config = dict(
    num_attention_heads=2,
    intermediate_size=512,
    vocab_size=857,
    qk_norm=False,
    attn_scale=0.125,
    lr_mult_qkv=0.4,
    beta1=0.9,
    lr_head=0.00715,
    max_grad_norm=1.0,
    max_steps=6888,
)
Each number is 500 + 50 x the weight over the matrix's rms, rounded and kept within 0 to 999. Layers, rows and columns count from 0. Numbers have three digits each.

# layer 10 attention output, 128x128, rms 0.0513, rows 100-127, columns 64-127
518460494584547515356598473481546444503574437474551514521494485531407480469491572588443588477568479564375476513530581531526551431462567493488476423451423509520415505517395603627492503449414480
481444525412557424471545545505504429468463490523487529478462558506419540470485501546449500518469512544491509481515579581449495486425491559500423472510468577517605456474401482557447514426502449
506557555481511471499485489536552600487548479500515468398556470539437482543469466517467512550511602455443472487545477445526509523523519538516452398531540516505521511540506469454429495460496549
507436535611430508462553516503571517650591481574546475494526442578530498479447537558557515420435563444546473517496535466559483454488457495506536440641528547505409467533375588449529484553572523
512479486607468509494405487522540526592491442533476366499485416494484472514584521534542486590567525453554563443551452449473545550565516422582494555607506564509471497535590504455457486423542521
474499464501405569533489457486452410541503536535542592404504366407530470488418559514481517488480588547524497617458392572425475547442491526457445508478488413630614439568461529429430566383464463
569436534427563455546513489578475399508441639546570477501526480453432485419540513478419548487451421526495435507409454550497482501520484530581537493446504494584485433509383565482537563514434537
581528496574486649521349377436564483546578430633503459528516489493555569487495609507470480568556542476491518633506496502489558654436541509473509592628592485501521510499488431397401542411422446
506488539457473498483456598409516460397481474527434507385478471482501518474460495489468513485483476500459504430518508527464514529522563491476504447507550552489572473415510484529498433540593507
430550579477479544510502445528510493501553486566453480441476455512516496499458511579464451461387568432517505481439516446523431450424544575442549467466516483488578501517580541465486456517499443
517581558552520594374511578495505477579529471617501563580483420486435592492424416519374452470411500574488550566501585487647434589439467573446378524529537510473382475532448509521444476447420499
513407508482469511503508533501560521543496520418510499431526466510323541467462514538520527504457580467485443501427471562477490504477537523490470505558506499531541536462493485505507521533418555
628311412464493405591516512480445563464518564549591557450557404543483421608543364467524522489498526449551484495397510557437608385478614595442561503559359381548546369505533572482495521558517463
505488477494506587585454510551503478575458558525511551484502426546481551469486509549538540483487553425472435503496416556544577541509484575453546528503504439579478504502513454466565555447475614
369445420528483490530549502536489514508455507564515468576497494501508493495448408489427447533479431498464437482477565522494594452515495533411591476435400506492447418453518470521558572605559471
527517515451498523466460562547491497463446588577545472485530407463424593453423468496442544606526506437468457554466520569485464518494567527497556478486492538586494480566516548460424572485568611
453559540604546519398483508518518403452544472499512495591430413537520462489535505540491436410486524531485564553528573486535486579494536525577474512564578582461521491524477512394403484557460505
494486452486495530405502604452416526465499463464451504521490545524556451524564411478539488461485517493444487412481604365564479541549583534516528473468498468447450497490595514520621495558565447
507426492473550436621504514582516444583389525493545530495469464470366570540453449526558551520531586514450433491502414502455547485525500423428522630506492520604486492490543456502500501536551518
522435468435589584488456543534472538476577487612502523429544487429556458583521477483470459510509438581558455548526581454544548539351560515473533437473417395460542559596484367510487486394392452
520388493545444517571464495518506645552454477553519510436508436559585460579566496503491491480470549473629549542500443562454442470504514424555469502537450488564433522501482489465490410421506497
502593549526511510459424620485571437541549461534477508626583461523452532502420502542549499587519591536462520501637501422536500623538523463452546485521643503490497487482619548415440475530549577
458514438640501518495394608493551474566399493547460474504448514533597555544461500470532486538501546453547570488579445485544506546627543471509461603596477575485511451474569531440493468453596483
564538440439565317440421596464464489536402532598496516486517437519497512500538462478569528570592458481499505456489391610530507437442594528506513479505521490535513531523501413420547543527577509
357494423470468536614453474591431518553423508580559515506451600472530517509465503519620454454403473425574426656379497494502484550482537544532600575542484454528521618556499357431544585540434603
619534413533570475481523490447519449514497506489484515578533495469481514474531542497482545486495471427452491455464493511476590459532421486503521475461525479487480509512539470532512520488519432
527447456646559565441538669484518677534471443580639551517604548637504586484460421514623402559402459390541420542468616360644515441555555499505583499572498461369380639646546481384566513529480476
530492585543539567500474460486493451533517530501540420473554509577384585490503476615371598514481588506395522485530499562443594479474561444530457539524463605555457389469533578563462429429582563